Part of a small language model's weights: 10566 steps.
Each number is 128 + 24 x the weight over its row's rms, rounded and kept within 0 to 255. Layers, rows and columns count from 0. Numbers have three digits each. The size before them is the row's rms in percent of the matrix's.

# layer 5 attention value, 128x128, rms 0.128, rows 105-127, columns 0-63
075:151135154154134136149132126150125094134145110130100138089143131122097138133119085145109119122158093112113152111109141192108084067105122140134141139131126137141111124109088125117157164114107115
073:096134138112141122163110143109123119116091114127129161121155189109088143134178138123169124130087123174121121092101150070171108120092103143106133108125113153179116155181125115143143094137129154
067:101121123135119114150186144145117151104106116104134123065124109141057099113154126139129114098160145135177115131114125118163135157122111139140114108149122137186135134092142104150108139096077120
071:114071167168177138099137146114149118168125091125096130139137112155118142100134131184109155151152141103141124058130146142183140166112126121122129156115144123102144126145140146143164122121125099
073:154157131129115149099119086142047129173105112145143155171127166107115141091106110138097161140125146129097145129145109165140099110135136120105144157123142162111103081112110122119122139107121148
064:123118155124143126136141152143126134147122157131125153128142130160087150187107082106140132149133107125142122113145114133111190162142119167098125173127121153141101140129128101146129164122162161
064:159146127085115131162160091142125095145125154145140153140163137091118118155108084144158121110062124122134162130127118093128111117097131127166124110137152154117109107106162139140123132113145134
074:122113117141169113089113155181148189114138110122138135135094120166116123100117164100088120127144116084108139161129102159112135099102125137165093122156110134166157115094119105109142128122100109
069:118132116103138120176175116112119157126109147149133144149105137119140133103113124137123088126050133107138127136108107122140129141172100119118145146153137147154134073153139158160093149125155091
065:132127104137135126157111120162168104161095104133125093123159147129117118125123072131166180139139146132135116073102109115154117129138146119103134158117084154113136136097091104166131085123156134
066:120122133093163161124108089172101110125128120111142142103140141161150134130114162105098123069164151113087115127111124158064112153149152126092132166123166159132154141144132127114128137112145091
074:138136115112119164112111108113153114122073133129139121129102126150120117128115128144104158119122095135157102084125118144152151151131135104162144168133160114125173115094103072129167090121188132
072:141137132112124114129179142120145115103147119133120129119121097127126113079153152102149156150111128135131124039109139066141108092143133177120171116147103156090184117133129102133150125103145134
065:104116141121137142186113145092140135132160127133177111115085140129178157128101120124134132121123120095116169120121114130152161123111162138094100105092090149132120140118119141148127125160157143
068:118139123145115165078139149143171156168136136133138148133128105123117123153133184150105176111121151154131128060143119137137107131105118140147107152115105115152160147070109089124157154140152154
070:175108141115120116149119109121123119121075146144117173181117131085108124106166108146137123129103109130132119134117094120143153120162123175104132091143156178113163148098120135117082099117093152
067:122126127102126131099093115112139129098085128118081128109151115087128157133124209128087124150116104147116140130142176179099161168118115125107108129132153072122145096136152159091131124138114135
071:100182140144125116131148129136080145141152102128104142118125081138111150117121125095060143116136118117153132127106128136105157124129099140150142115104095160126077127099145165118096123136159144
071:132113129104131107150123110114134163127115146146129128098146149095111079143123104180115102149100120112129123096155126108120119122091134144126099109108131110124120158122153137125165181113133160
066:115146152117118128114072140049102138138109134089109100113116131078101159130163122084145138110158094105096122158145091117142141153135147112133135126127129107107099127153111168090096125130114126
067:110142102127154109128115158170140145128169170127117142115114098151171122151140150126129162173123122086135191105106127115100141141126089122127150149106108123119166098135122155149145116142157161
072:115184097126109120135144122122108109143167142145158151109136148131125146117124079126121093103134134166125148124084118163147112182151126155083129097111135133198108149120124125105123091124120108
069:141129107167141145106126161131129119138170123113134135116161121142108120163104087115162133121108147125090132091144111147167125061097119141120150125189122057107121132110114128111129130126151157